Part of a small language model's weights.
Size: 10 layers, width 512, 8 heads of 64, MLP 1344 ReGLU, vocabulary 8192.
Architecture: RMSNorm before each block, learned positions, normalized queries and keys.
Each number is 128 + 24 x the weight over its row's rms, rounded and kept within 0 to 255. Layers, rows and columns count from 0. Numbers have three digits each. The size before them is the row's rms in percent of the matrix's.

# layer 3 MLP down (transposed), 1344x512, rms 0.0914, rows 420-491, columns 384-447
098:110116145106133168091122131140098133152171163163135166124135105119111146144145118135143148164138183071136133101133159147132162104123149133097143088120123116133143121143138166181127140130110120
096:119121143128112131115113106126124119125097136120134096140121133119157128097081100164098110088124176107127129135127134109128116153098123092096144121113131135140146158110139125081105135149145158
093:170126148162118167097167141115119150155115104110159114132138109195144127114099147141152130120116116167101142096176136142138128120096096144119039120113125137139146094083119110106132141155165159
100:097076115096109178129098141143153166122137186114119113100101110083099088111115104154112138148125132109129116133087163120119129111133110118122147136148165148137160157124140086140109088153095145
095:104169143147121103161115110102176140132131105141124109114112124116136115127140128140145136118149140093131134139093084149139119131192078138122107142089171142150097085145135133116085164105112125
108:148098131156122108109118117140142150121132126098124107097109139114101136104134120140125134134095076165124111137101172136105106143147126141122140130127088141118116163082133111150144158147120180
097:127104147152122127121127137116133135118125131155110150121135140107111119144117115117138106124142142096149133120148122159144147131102101109123139138155125130127135131150120079134115109140096131
105:073122117115101113165114092131130124152161126084141147155134141166162173135067107149101126160150148108085130114151135102099112147121137130098117133100084141110129151117146124107113128167169135
099:074129120145149097089118117160089117171094124129090108127144127135134108078147153098127141104134091139103114131137117101170163142096107100210102178096108169140123132134092097146119165103113133
103:169142136114122156074137131175081142150099149137108165102132109093135150118128140188134135120098100130129133167078151120134120136126112128128101099103121175155126104103100107106114134120179098
103:119106147142112115138084152105138166085150098142098132133122116160121140109147115160121161143087089107080114137120159137139090137121107119123123157182116163107128138145154111134125112117097177
109:114137098128137144140111110121145123119130149149127123108124116133179093125148165128115143135130130173124129103110092139108120134146136121145147111135108150180097096110134081108157180106102118
094:117139135116091114126134137145169129146126134094149124162115112107120114108133087127141121143071116139146160153157149138081132091133125132128118149126138140122103136123079125148110166126092115
100:120099106146155123139138113137117110178128092130113109091088116110149086124102125111097117115141162128120129138119130104149104148120123110123166142122150125126092108154115124117162138128183152
122:148134141135139093120131120135127093142124108094113149114128088158102104109105127157134139149134140113107145112135099126121131123120084145130150126128103156150135157128087116118124113116118096
095:140133121147137154104130144134128160115168162102138127129118168117087140103112156136165171166133120173103129136138116153158145145105130107092152166149119150130121169166121137114124141165116128
114:146147137107127163129137144131113152147120131133113097142120129123101172156149103130150134103137175125139103093122115137128165151117125073172156138147088125119133131132130115110139118114108126
105:094099127132136152130138110135151093110120136113153088147109118127157094165099139086106163115096126126087113120136182159135134161107146111143120140098128123147125114110123161094131079095167150
124:102108114148163131146113145149121126127112115125112152124170162109139119120161125134124151171088121108134144144098150108136138120124155146122126128120115144132098131120116140164121125124140132
096:125087140104099156077109073122132099153150129175119120148127116114088155122144110099140129117114136099107123128172152191106124151138112142162087117121108116089098142154159096155139138080124124
103:163175140122131103122093110170120113125149137108117120123113112115161130142093120144099133128115112107052120116103104133158191091099139153152111080152119108119137106160114137154114147127133183
094:110124162141155118153149144103135120111099097121137083124131159141113155123155092142127115131152153121127063083140148139144154139179106188144132156109132158151118130109129160101100167156073133
130:098132112118147157165063137130129142142109142082121132162133134119139093147099138161118143146119113099113115134172132088125109159113139135123157104127150147127116144128126117108134101142116111
098:140144115126152121112121178143121087130123127131164171124132158167139094142110142143161117093148113128110169124147103175095175150115130114123138137159137124105117133113113147100064154107144146
099:146125132142128142101134132134094142113135124182156112133137150097134131076109137134112116143122126165128178101113140131137120140119094084123107142155127147102140113123111123113123068156122145
110:131133126122160100161119140118082186119205153101130164101108151202105109135115110121129142137158161123091142135170111129114106137124116135179153148126153134120112149111124133138105137169127107
108:107177121174118103143113134089138084112110104168137144146085115178127124156089122146169151128138115157151116064152089153182122151106150092154095120151132139135158135083136163120132104134149154
100:135137172118129129119129080137138097121120107138142108153168123165097113116136160157159122135163149157102093132141133104130098123131112151141131137118145116129126143069125105140116138121131129
093:123136118120126088133131115177165124133115126164148121089142127149135132119098133136121145151145132144137097097110130179120123097169139136103161139111147139131103117131112130134164110097140130
101:150101125143127114138143142118120139165113141111138129115128156118106129093125111137151069153130152145127122102082132137119090134183149121141112135109106137083080150104114122103144115086113086
102:139143084147116120135147194124130094111074141142149103091129135092143119137179124133168145120178132169146138101156101130134111110160104132137133143108160130085102094143160153117105121172106088
101:111103147153124154131116155137133128133123147133116117098123135159147107113112131075080150125120127173118126162130134103142121109095137107119146116116132152141104124103108184138065091104150158
088:146141169122126099106142112127098122120117157102138121138119109138136133123132131118126106118137100133093148154120122115155176142167126112129117157143130117149150174200103140123158140111112125
089:073158116099130094168151138138128138112129139112117135140181151127117111119103112149106107151102151117130094179140147133187104135165155135140126109134206160160106162119135139145091165131165082
106:120109135143160108121141143104126174111128120138103147137071118160136153101114149122138144147073136144171125126146127175120149168143096123126116130123146158184116113118111124111132160145137128
107:094082120135137128097114156103117149129102171140108166123111130113168158135131106104121143134108102131126150100164098160120159114099107131127112123129119166096118075144106156121130110154131125
115:159155121134088154114134138121132110162145107129095118109132169134148135126143111124109144116119126128146105150084110115124033100121091138137152057140069117106124109158163125062145120138148080
110:097161103124129121135126100154183082095171140154127131117128108137130152133122127089123118076121116119112171077115092168095115117076114097148138138114131154133103090120142135157122132156123128
099:107167097110155118123126112130133134144092094128095051144130136118150113106136101104087106152116141143110123106098123139148104132138117078153135134146115128099124103117152124164129117157158119
083:150135108164148102164105105134125136147142132156123114143135087152134148127103103108129097158108136190140130103126095127123132143151101129113150119131161133173165139178144129134132111155170119
104:124081130105133136136147133129095109120078095174123145095154153155102103122135137106153152139120151158158136117112134159144114096135143118133151110115084145106128143132141123132111125119137086
074:161116177097127100116133140140132139119165140123103108152158142130106152128117154099153124106100093149109118135168114178117125168148149110101150232090106118123153167127117160173146111112116155
104:133154126117120116133136131130132114062168131113134129122136093112122139176139101125185127096112129090150143107137135183113139112114135130154103107122112158112114170149115122153134103152105134
086:066126111109116107118136141112151141130159137090125167146120134087136136113115129143120112103069141139086103150101145110118083117108111120150111122154075149110104091107123119116097130108163111
103:119156147090126157114141150101105116129159149086096109129133177128121125141131098145142138149116143087130126109120132119133131129128112154132143180099088180076144137120075122115119164129154162
109:114090167111126135115152140123142139108115104151097202092150113101155164080076116151113106137140108182091133104134131137096129096086092141164121127103121140125136153186123132125141123108130113
095:140151153126121126091127130120148146147144173154121113116145144077111126106146122126105104111119143172153102119113131125142117144096104167117133077074134107113131159155174124148130096107109103
091:104139110089115152093095165114136175143173165146151078148149134145136117133140130141167132099128158112110122126112129148099098139098124118126115155138118170114101154127107101102100096121105109
097:122150144107175105125148141140109143132108127158082125132120093149087115131111153121148178139171123129127151126082152118115119112141113100121076122144152137150124120162169117158129159168148138
095:127116107101123108168144123119102143135083108161116176157146158140111092127163140129146136121129152098113139147173091118128173113127151148090149132110105138137160153092149126144136180149187112
089:118135081134132115101095134107143131108156139159111131137163126150117086128083096148091136128142102138148169119133169133108072154118180102123127156152109152124142142139110157146144127134102151
086:187144133178133125104152131092099100125121135135114127127108135135129126109182124118160177155088136136144161116128133167139128116173106117131176120138182107110113126117113119101122093147129184
088:104118123165129104066158118109106136158135170130124087140156170125141113122154162099167132156108136077165156099146130138098124122089142120100147131092145114100125131157115141114128187157123126
100:121095154117129148102119150130054119129147159101114119111140131129096134102093122109128134143130125138095070136119102120117105124105110133108129107164115118108154110133117113167101122159112148
101:122121156085153140115138119136119142137100116117144163124175157119112131117125145112126131097086119112154108100124161122149169166110099141120152111090126135109149066098116138078132147119133126
103:166133115109126136109148128187096126110134149128083127121173159149134104133106182144108107165136112161132103151143138198145113155137091114113137065132088146161113137132147132130138113118138121
102:101144079134128068123161153112108117129134129151151125176095139131133174121140142156124111163134167113117123114110121136156106126138082084129115138169093131112118130115119102119083162099120106
105:134156144147120122099091163148124147149177136090127101124150160120150138152132136150115099126149115130104125142127120124109128131142107127185141126105109117195115152152126082143182133091138122
098:161128130144123147118096170128166156131150117128154128163131147127133120134097110137104128124139125112146117122098084133064154125119126112127136154135097124144154165115106101126146140150146143
105:157132150147100142114156131154149171130166105155141109103121137115145151153142114116118147129111106135121156127124088121106139137071124162091106144123143161139099112157133155108139196178148115
123:163093144132152121101122154132145161138127121160131119120149141090139110094159138096137188103105124118111153134121118145128147118124077136131145120123067143077121113152159142123164134116097126
101:118158116120137124124110064135118102140126154121078119157146161159104107141126152130171125103152117108141105178156130100122116148141102147119163112139155123119122130153120116149107114184124108
115:111104098117132159115134119124124116133129109121120118176094107104136108094181156120158141142155153140130121138133157120121143137135158134107105097154153131086127096136175118117135137133112111
096:149130139151124172109130116147171124137131133144135098131157152125110134088072104118137146089151108100132140117144083100128083131150153141132140163125119151129127158127129091143122165150098154
110:176135111170168136112131128126141098090095113140093135123140168122119123128118113148136141131127103162138122170121130154133116074111121100082117101174123155149127122135124102106131105151125090
094:156109125164127155135127145141133129128112140107151131135126107102132140104117068169129130146109143129108127056125141097131125163135161101103105117103173143085117121125118135119124179146128179
092:123135130161163146117132095124104115152160124175109116119178159137127135136119091138132133141111150137088114137134161118077138055115113132118141137148135124121119122125155162130159143124157130
097:141098137107124153141139097143129127082129085119153121142101111114112140144118129109140126111099116123148103127111093134124113164077144137066126125116122145111111146109147132155083127105105087
110:131180135151134133103114104137148176119082133102118106114129138151109146120146136109192120125134086151125152128108058144145092107111117170114119108105154139086115132100123095136160138146151152
094:146153142117123111099106141133133136116121121131102105105101101143101136138119149128142160084124094182153095101116120145110140140074144137128160143134103133143168133113157109089101132112157144
116:143145143116113115159145134126144139160114120116165153110140107137125130108109102183107118165109146121152160167104094150139102128121133161123119138114128132156160116144117131150100104108102124
114:163154139148126133151160153142116121128118128158113138112185165127154133134074063162122156105133112084169115114126144140125093141167114117162150146099137147115138147125087124166059143118125134
# layer 3 MLP gate, 1344x512, rms 0.0984, rows 421-491, columns 384-447
098:159096104121132140135097161148114095143105089154134089084144148156077111132134146148121132164140113103158121133151163154101143130118138129129167119076192103107135144122143117151126130109128118
088:150103157114158105140110148115158142159169140124117111152116164110146131123126141097137118148110173108140131082094119163103116176104142123115193149137139099144143132182139089152111121148147149
099:118126136133133110122112115118151109166099160109120120092150133130174117161158146132170123116153119097143133117128143116148096129111123188110113113186117134131138129104096132151131105158152146
100:118098141149097159126075148112167119195094130173153141089098122123119100094091127138136082114138108142118117133140108100083152174120099166138156118105114128166132126099143149129117088168144170
108:112129102142120127111111099148125122162102132114118093130123086080138147152132112122127076104097091117140142106119133120101120128162130102117138126148178126102121130109138131143141083143164127
102:147155109147125131178121138108131145159126179125158097111111062125098106144164101092123163225117155099093080108117130125124096141147128129136127136103104101161104133116148136117140074141130103
104:132149129095105124092149173123127111170089105154113127116169114114100145124115119151133141127140104103122089123166122066109085138063132117111094171126119133115157157124170158144148139175141098
094:086112070134121117178119166099129150110134144138150146094106115143149091131149124111156123094116141167113183102128131134163080105112138128159183127185161101114159097120119134134126135094112110
103:144144134139155121153161175122132126105110127120111179127100125153141161147168114129101163110109089143106090114101116121105076105108148123071127133112126103156095115081133139137139152112167106
104:170134099122116095129125118153158116154116124146156161119139109104130153142134141143108106123164153104136118114150144139066169127086107135101139146111117159159063145147130151112094150132134108
111:135118146119105167101095097162164141113156155162117134100125120144128112107141110132140132146108185135130100115098169111117176116152157127123122128117106161093088162110130135131125122081182165
097:111147127118146125122107162126115143115118167145129193139117103114100104118124113140128150153123160127146129131122127150106113108142133068166103121166126108134161157167123138133175128153179152
096:161095113124109137123115126091120114191143113154136127116120118158132167073126134178119155118175102115151095148174135128168116178101141097110185146106143108075119153141143138166120072132154096
117:134096129122112151143145097104126150162169183157140153139138123132139118155121086131111144129126148097151101090111148077130135106157126115153188120158102142152085118105128168173119079076094122
100:150129104110122158081140117137164122142135167158136130149095154119104123180127145120120131096133100110144153107169133111119097077099129125102112176101120101123095134103140136142086128124168094
119:123163131125095124172133168095113142135161145141116098140111122163163139095131112105111106136171140178087141139113142132115153115128142112119159094116110126166106097081107116144131118127137127
108:135137116124131088095100093169154118117101135117156102143119094125083154094069144157094114131116110121098110137143153149109141155158119139108135139122134176140159176103135113148102170150158104
125:138134057160103161097136173135095155140124129074105087122123104078105129143121159161095119159162119155120157135155118108125126120169084181160074175108132177106152132145153159105154111132093143
099:147147171128137140171134137122117126142112135094096138144151149118129103111121102108158159166096123160108151107074155127142098115081139134129125117143132120138103113140100145133167122133145148
110:147134115140128134105140102157138157138178144128107112161126127113102153160076116144116167142093118149119124092088090150136128143175124119119116095140175132093106131154093130143108129160158152
103:072096139078085149120165134135120087156155085140145173122101131121134137131146141166134155070140154111125155093124089116136136106136101128134117113119175172119099140116091121126122152108133154
126:136102173104162134120156108142126130107136146101098108104134108148114114133134135138150109149112162114143135135082118121126139120129141125138127121149160096098140126137105158106102146127124153
099:138154176088126127078101142129146109146123147147139161100116117119133124128130136085092139115117147120109154125112151128144099158126111163142138116099111168139102120107147076132138094095144147
104:080075112139133161110137114119124141094120113113135129132151123141141105151200136097056072129138099131198119103106147154086141137105064121138104112088117131107148172082121136140147131127142122
085:129100135129129146104135131164136131120197109139082148080144103142144116150161106113123123156169105096119134118119122121059099158131127153111121160124127188115121125111099163097150123142117133
108:120093097107142136144122114137120121138146145103126119107137142138122134149124120137076111149064124114089116137095114152083127085117127147147130124120118154128084129115125122129078131084110152
101:161141107095163147134086135142131117120165090157156113143139125134155126133086108103176115163100105123174133122132099161120097127112157143122136111142102147109142176126117058133125145091120117
095:133120117125107171138118113129157138144099126131168167135191140120108154149135162137109112110144123106134166106108145148104170106139120138137119119148102078132118122122153148149115104124110144
101:138115140160138166133150111143142133125102125122111080132171107142119124098132159153166168129114122086119127142126119151119132161111122077157152097142105121130145114134135138165176088111168140
098:154145085139120081112121114124191069144105114085098119086107148064106117108122114142123102125094112132138151113144115158137112119114146105136134117133106112134096077118120121123108148134128163
099:143116123133116119207136144110131170164096156107169129099119107107111105152125127134117096105166115100120179127110113101141138141122120105122137118121138158111096127125126105124158111085170082
095:098123135097142134097171111150118124148126155103157164188135106117150124099151112151146111134114098104161148099173164094088153111168187176105119159158123139094127114121159117136147145155144091
085:137113139127157133136111116097148128129151094131141137116078102148106125142117117165124124146155170156121100155143125144089124174126115120142144128139105080122155062105115120069127108157117159
104:105124113124144135108086118139123116137127129120111172139129147153113147097081153110151125166144137122115086166154129131144168150113132108136126095125105100076069108139166104116117193110136153
103:153114135148120153121074124105191151159118148126158154101163138100103152099184130122095099093149149145107134098163111144137090175144142131112127099122114175165098142074124152149141106095128104
104:127124116134111147147123129139126115130156133188123170095173162138097066141131098070145145128169133120134141176121087104128111155112138141138161113161136114124132130092120131129137103157127183
106:098135141154121208145105126106098178143121132127140138125108117103089085130135178120091097126119131135157099125112130150090110143141136127132122140109108084105116125098111144122123104080110115
101:098141131159104111108132128123193135145127147114139068161156138124178145142132126143137128119094106151121105140114109132196146134130129093103086148151146086136124146135124116156140119121136175
081:109136133084109121114105153124114120127149144100093094091120111125112087129132146083135098119104134140110106124136134155180093116117107172129100125157148115139139109083101095114136099073109150
106:157129193150107092127112120151128141105130098120132094122120096126153085105099104117126114134135142129146122135124163088169132157156142131135110101136148098111114094140149125158073138118130104
068:105105136093111123128135134135107138109151130118070137124148097101138137132119124115193107129152115146117119114127140163106145144143145108084183172109149129098083138090132133155114090102156141
100:128127132162116164141174130119145126150142168131101146129109124162066108099101147186145134138129115156123072158135124136121163148169124158150104138107112126111103121096128096127109164154125093
089:115117099119143094121130158130132120140120155113109123172129093148119154152094111131108115136114079163095100132135125187137129120169166085134125126128117158111108083135097119108115122128128161
110:168123101110136116133115136138128127164152130135153129094128113148122159128117138168157106108144083134125121135172090111123139123105133078140114100168138152114125112144159098138114134143133158
105:125119122155100109146176134150127156102120111111120110134164134152129119141124110118106133107101142122164106104094156142134117123098162147136136127120153099109122134101107132110127179135097132
092:150094127175131087121113128130125142123167126123121171092107160102178104124101195148086133141145136114123152138121131080118143108129123132145124161144168143115144146118099117126151130132103154
093:113158113123129137135081117147129078158117108160122126141153127163157133100112143107133118114169051100160151116134103111124181156139139143119134139135165116133136060108112148149136118100142133
106:079125081152121137141105090165141128151104145143103165133095105179096159119177153149124128111134131102093114143162148177137111102148139146106084114098155137078112148112064146142159107130135157
095:147128105109147130106111140130147155144110114169110171158139127117146130089161133124123145184154159081167150144121201127089152145117142128095116144151124135139131130137147143133133113187149154
089:119125133104092147099121141122108072171093146126146159116143106164117153097156150138114080099104142114085127189115116150156153117155106082158072131124147144118130137177131122127062095122150179
086:120165165120121105104152137138115166118143113152133133152148121165128153146107137097124119116145172142140109136140152105120110193146131158140078139135096127175147179175176117124105143078126135
090:137111134129072121131119143108130127086101120103126071089120140107079133114138117131146143119143189163149148171113170078139160123160097152099161122095163098152110129146075154178115105118139080
098:083107119134157177128123158126145145160117132106144145158144096152150078136163162109153168137115060108135108109126179138116147130105144139116116111117135164120146139126105156129130105170127104
100:123138122142115124108122140095115167197150151108130126110134115167130141104115119106110120139129142092133093164144123098140116124126184138167114090118163159155171125100109104149130127120120158
114:155109070137132118150119105177180125117146133136129123142122111084148155109115101146083102142110151152174122155118134147153164086102149135087129079103124103102111089100134132137134129120196141
110:184091126119055120135114150072118144115108109065127122123114158141112116144115124124119128128141155147107118126135132086079161120144109168123154142132163153111143089176095145124158090097139140
107:140196140069153114110098093141141120101161149155126150120101103122107110124125133090115113100144147119107138126135144130130116087150160158145155125138120134135050145124096110155158134104145160
100:110135088152103126126099115139109087103125106132100151145125099127137116112172118132142098120121138140157123116139138136181106146115136138128136149158131128110083110105123132197156117083094161
109:151109171135124106126122125121152192157169125142124142119131108131138169139153123121128127127160157146143106114150147144084115159130107102126123145120095127129090102111176127145123135132126143
111:098073122116078120116147152167179165157111184131125137160114143107111149135126108149087116086146168141118113119069102092082096112086105092113116124085141124101080085143127131132099154088115137
108:089092071124130118147110094123106145120132160112192154127118129141145127099129187133165158126159103097083159060110126150115132113143130126140091101137132127125113139134136139168175101123081116
116:156134100154163099141162117135141145091115167160134135118135127235125146072115125111139108194115104141122149130134121094130099144149169150138114127200116109129155132099119134114108124122126116
101:147145144075102108093100113134098133114088108134124128109180124130133121104186113103109113140165093110092077141132118141046129153131108148141063120116143090127087080157107098126101110142149168
105:154117110137120135159147156124134148144088194159141096139118112121094178156120120125114159107116118168127108119164119164139187129144137132144112096115103119115141143142103129138108117136152108
096:134109135093131126090162136115109108101159131133137123134167117139118132122101172118144188152136126087200132088152139163070129120168100159117109122100173085151125123105140119136149152086094124
088:134158166177152169154137111117154141142149101103106118129099116157142109132121152123147131142113126149111142125099155101089086164126115120104157150124093142122130126126133146135117134150139104
100:133140136144128122135086141112115142141134127117143131102087083147124123109145122170106112157132145126134085134157118173118141131137084113112139080145114100109137122117112118107162129122125121
102:118143127146142103133104163174127119090110134160164163088134098128140140151108126149136111142114119141099176095170176150102075130112192095154100147137110073079137117128141121121095130098117096
095:108131139140087134167080126160131147142152146134202165162114123107111129093136113172130117102119100118104128142132131104127182117137130123144121136142111163179156144147160143119091101137126137
121:116130096140134151133144144108134112113084152160123108098157118132098117093117104090160101160102103155161133121169116128134138105140158112181153150175121141113089134162114106170142126107123150
121:147124093146111146124119081129113127133154099173136125158091103147070121121114115116157071092131134108149166111153190118111128105167143128178119091126147159173174156113120139155122085145171119
# layer 3 MLP up, 1344x512, rms 0.102, rows 421-491, columns 384-447
095:114121149099118141171103103135148134107102150117169130141126091110174128123146134121132157126085154139107145134052140086141120129125132129094151118148091139129117134135141124101081110125140142
096:138131153099124152082131104120088133146144124111105120167102130184062121154142135119116123132146093156090108159137080123128107152156158147157094130099138085113127124117133134133123138172154105
103:151165067134135161125138134147112149134097124135125180141081128127123113106141116143114123102154128083163144111113132142074118126109167146095141110127125136136127157093126090128093128132075121
097:104182107133161157132118111106077136121118110107106125083155123142115166108109103126148149151094175128125147171100124144155119156159109124109090130104159175130064141162113118113131139139119147
105:114146122161164123163107167135090126094109113111109114129110117103134116098155138120197104111135123118149124162098148103136140110103107118125138090176137099152120135130129167126103105125112130
104:118125089169132125141128122117127161104162156110169130115112113154125133128090143057125129105150181060132118107175152120132141088088142087111121102176139130145137145106085099132151080125118083
103:099106107118129136126114131123192132178159133131096127130151146129117148090112101133126152102126107127088117118077125157103112128133109132085099135135106135084114135149127148152119100132149146
099:122105126159095103106124144122110115152181126122130127125150109132168106090174116141143116124144119130073144133137123130105088104133149160088106092148118139119098133178122171143145152106122122
095:148128163127142106130089145125113115145100160136099139138133129125116115146171100129111167149105114146122076106092113100097127076095137130064137103151162109108123128111095081102101129132170118
107:115128146127101109180134101137135166107140121191101157170133113133157107135146164132165143085136159095116124149109174094151116106118150164129103110112140130099119130162095152158124154162119184
107:118159129131161148180150121111113150104104118170070136140101100167101102095160152155126113139118177107134122128108130147113143105081138127110148149115108107144130101122110098123118147109142105
097:090102137088130146136098114112190097121148140116138174109090163092128130100141167140091129129115170135111132122135154120089117127102088124127146101123130110120172166108109082116136126165108124
089:171112111086088134124144120139112135179123132163119106133114099167126120088106086135121149134181076130106098182135103108135142107095165099114164119144137084125141109149138160170139117153145155
117:120149147133114110142150134083120130133154171137135175117181114133130135150165134131106172147116114102142099158130135134108133074173152080138154120129097138116111076125131116121131101143109142
099:102158091070104103102171127169140085153168109133126189108116154160130128128112120114117111187120143167091125141131118150126113133120131122139134142114137123103088128157050137109121126143179134
117:140139144185109113136160134139114079115153141117146146168117137150154137138126162084105118141135119137150165138114139127135132108148109082173134091109088178151148103121139105168161123126120117
107:110156136144125106182142141126098130175086143164093128085117109114192164120117127103118126159136146136140155111104151121164098120147107137163153131127139109104152155150137131106122096154126098
116:136149063137135147090143176110130109138106173077111114145116138125157135126099136160096134156153159159112137123192123115150102135103092120173114135080128115122127104128147105096121125132077134
097:078107093117098152121175164106114115159161114162139116118092113093121121129155133133126106156151146143134153120154087125150150090171146104126108123138093108093113138138127156097137101129153131
108:110152089169108114146127102151160109102099125107160130139112102169145141124104134103115134125147113086123096151112149124145177112146086100165162115139111115104133161111107130119149158137123095
094:189120116126166106160159105104135102164122116113098149121121093105125142101131126087149098158116114172084148127162137120100133103099196077096101135131112107086111099134135075112130109126155160
124:096163131100167115152083103157137126148155081139121148161106144164140156165139144139128140123131166114094128133152172088076129118091129128073133145107164154120128159114128104137124139125119126
088:110177135115146112118103104147166115130124151095153123123152151116160086148127185155224163141140112127104126130128132124129145145107125120122088131160138123179089104146158113134135147150118113
110:112135137158144106147089113097113184111150172123096190133167089115137140126134139164074133113133150143145082150105140141119160114127175118137124114097163145147110097131125147134121111119125078
092:102135116142125129143158083137103098124156118114159156104129141148154123133147124114084103151140124135122183110122108098133132127100119114100143137108077139142105134175113160100123133123108106
126:153126139066086103125111131112105130138132109070175114118140095126166127100092094129093124155108153120109106174122143118115159119121085125157160152120105120130119110099103099141103140113145182
108:150118118101140091128104137170123133107111124107161108127140070124116113105145159136142103180117160098135086124122118113140081119127129155096154112144121196110122170113125159150156140131155104
096:146144152106139141097161136126091094147157149093104124109110135165178154126116092113172153155110135170108110151147138149103146128133139103102127142118144163096120162125142117092189127105147124
103:089148112133141133138128166083156127129101129139166141153137164118107094140133132095099086109080109175154109110110125112117122155153133165111163148115135131114121172166145119171090121148120127
099:115109100159103134126145199092112078141123178127126085107083167175190135114161124142123127148163121140115139099147097131103131132152137082147093153117169137127094098121133147124113109153101106
090:092077185140138149096077115166123118113110158120068114120126158143145127115108069133131149144095124165133144133137140113096101158080107126146144160128103122124116120149113144115137167098083160
084:147148168113093122159143122130117161147138113118153165169127102126136121166137136146130118142128098141120170143134117111129168119170139104147122115151133115178157143143113184121124118124151109
085:107130095103120138094151108127141127162148116088163115154139149093141115165107161162123116075101132151126155090112116118137108151151129085136122171121135166131118159189141115202128162104128151
102:138128112132117121117133142112098173099139132144123101123124102133136115125130142134157144145089114124144095128164100107157095163155096153140100128136162172134096105143120122138112163173074163
106:160093139153117130142150163117124163129118156150172145143101121117137113092130110161182146121130153096123158126138130130107098138121113114131153151152132133123118136146132103136121123110114081
100:145130139131066121101112151111109159159137142106151092116127151115188129145094127093148117115154099130133130090128129135149082148130115115117145092144126132133134092135137128097115118105141106
104:146134145102135119098124123219135126106147116126155159140123103128147158146144153121116134135089146124139122116127129143094147126094162149115069150082129127102128147142130140176149174162149135
098:118135148132139102143110116101165116118117134150086131129155104170175113121115136089141138169147106138083126126123152160140163139168138110130121140189148139099136078097136129113128116083128112
076:090098081138144148155105140106107164138114142155115074113119130119164136143083147112149092148111129130094096139153104116188086149124125170097127123138177124137122120107189150148122103152112168
103:132104167085115122116137143113167147127129136165149132096129140129089152117121125114129124135139171167130158155124161095112112122129144117118127178136078126128135107127150139157107086120152109
073:122141173101129097127132104133182163092145179119127113128190139168107142129105153140144144097129132166100094123179086124114171123143058096130123137127121098085118132134164130133133122123141142
096:193168127140138096129153141144136129132138086096138105111141118115119108138108104077139145149104126108105175149114132119138147180100121117134104105108101158110064107157109131129127132127151187
088:106124148115136127125134150104137104097209141159173116108128119093137165139157102127109130095148109118178137180142136167110125130096126132113116128130148112119123103162142126113151113139116125
106:152150116092109105125137109132055139073144163123126156140147143095130131120081130142119164149112129142141115091098108147100131145150116148136119077139129143129118092111151154120118096128092130
104:098125128147112127135170172147104150069132104123132051124147099127168126121104115091130149093171103172126095125088127154085114137084146165159143147134116106132144129123152140114125161130118117
101:168142181099112122129101105130092126112142075157150128167107111139146118164181121132104105112114120149100107108123170123122085138129113105106081099113119143139091120159182142160109131133169109
087:120122146127125090126115117102148130143154162115140148146155072145104149179156138107136109139112134153089175178134149140141044129145167127107149093125109179151128130147100096102072116173149137
106:105111152102083138100174143111102128126123076152121167117139141159134133126115111110089163118147118153124120166103161128155121143158121142147122123102188113117099132155160143115115138102166115
098:160105145154135176127156142128159106138111144113120135126109127142126087113125126119103134192120101134124129112176153143138162171123139102123127118110130165129128085130135133165122112107153092
085:091123117135132072137146143110137117175120154135148138108123134111114128124114151106109163116114127144146138088133089156084120135108146147115105148177115122136158130143104143145138132125095116
088:142161099133117120092143112147118134158133092131140127161082101142102120133143111128152161146122144144136184131163124121108087099112156096112129174127110145075113139109141123127122165138166134
096:175105109122134145146145121117144120158135119153135130126087100139105088114136124108114098114164084086141131168103142146131098149141119108121162157125128174139137112113142111124146166134099106
098:146161143129103119097164112098116142149162136167161123143113161180188144140102115152082117135135133147143137147127135168079130114127131142139114103157153135118168105114103152162140173130082154
106:126092103142120142157129144082130106131105150125098135104193126129084140098145114131136127163096146174149105141095120126129169126123116155094149106099109154097139112138069136095156165114141116
115:120159125122084152077120155157133142128124142041109113122119148119154145162122138109181133187134078160140138112109152180159126132132111129124145129120146147120129136095133072128133134102149122
108:163132147127129117090120141122129085146161099159163111112118132127114159097144125114147149123132141124134137149136099148143170152124093135076149112097056131106099149084123103101135140163108120
113:125135114110124103120092127154117104131187133109094110122116141140087115118112121133090124127142128083103150118132163120125110148146140153108137149156117091125078171156111074129122097145132154
091:110109140117096092162149139117137099183197146160135087154118141124113179125135130152093171122140074135129140124142104123124128126089125158115119083100093118132102120107117109117105120142138158
109:142126108089139114122178110135178142151152136171112102133091107145110140182144138149111140119101129154181094100151145128125151122082166100117096134129131097146116106119115123150147141122117125
111:118101141102101104104156154165157121149135154158119112130091121083113138119136112148064129117137176165080107129114120082071124145086133123097150129061148113118082101142113119138130157100114171
110:139119100127110135140176184143119132134141136115122173113127090121147169118151136159086148119125138135119098102115171155097125137173121113142156134118159127111101155123137153154139129120121142
126:105155140138133113132077125151113097124180094070116098113082146096150132132096141143119112113143158132138145086158108148132131142121088123113119123092115174134099101154135120121159116153158145
096:149086125114161122114112096138126129109154159078119125126152168149104110134114107109123115119202133090117217133107119100135119090125143109147139123129123112153143111119128132137128163122125174
115:173102121130153128123145072144101134126141116159151077102160164135127125143120133122128078115126094145151165111106205112118110091090147172101105116150093123147133130152128107142108102128164126
097:127117076148163108179123133170095120115154143126140136119110133161123128141091114102144138124129142128124165123119142115071138107145135124097105147160168091117107189127107119133097136164078112
087:036134094133080137103107106119131099096136151128111122134137108064170112141079102123087114090150159153143144146108105154110136144133085157123130142135147155111118114121090103099077121135157141
096:113065108100142141099114152135121112126099117141147150156101157071103117138121102081140152127120146109141159169139111141148166097158173121110061176114158113163074122116114196108031129106119138
106:160140153136110075111123124130130105119146148145089144160095133179158110136125099138095131117139121138136096126126118154130167126176090130119134140150110110181097101119134146168120139128094120
088:092127160118155105105171121149148085119132142148067097140160129171097124131164114106138119116152142125099125104112089187117129128129101161193138125147098131125130133132134141120090127131138138
112:138111147156118100139161115140107167123148107139151125122119170139147148084123150132133114117109114145128116141116131111120137133132141139119139140100130111115125157098121137108166100142136096
125:116143140176128151139168128195098121159139096139128107112140106130134132138122108163139127089117117145152146134130172130143097133070148133149155129116126151126168094058142121092092084149166161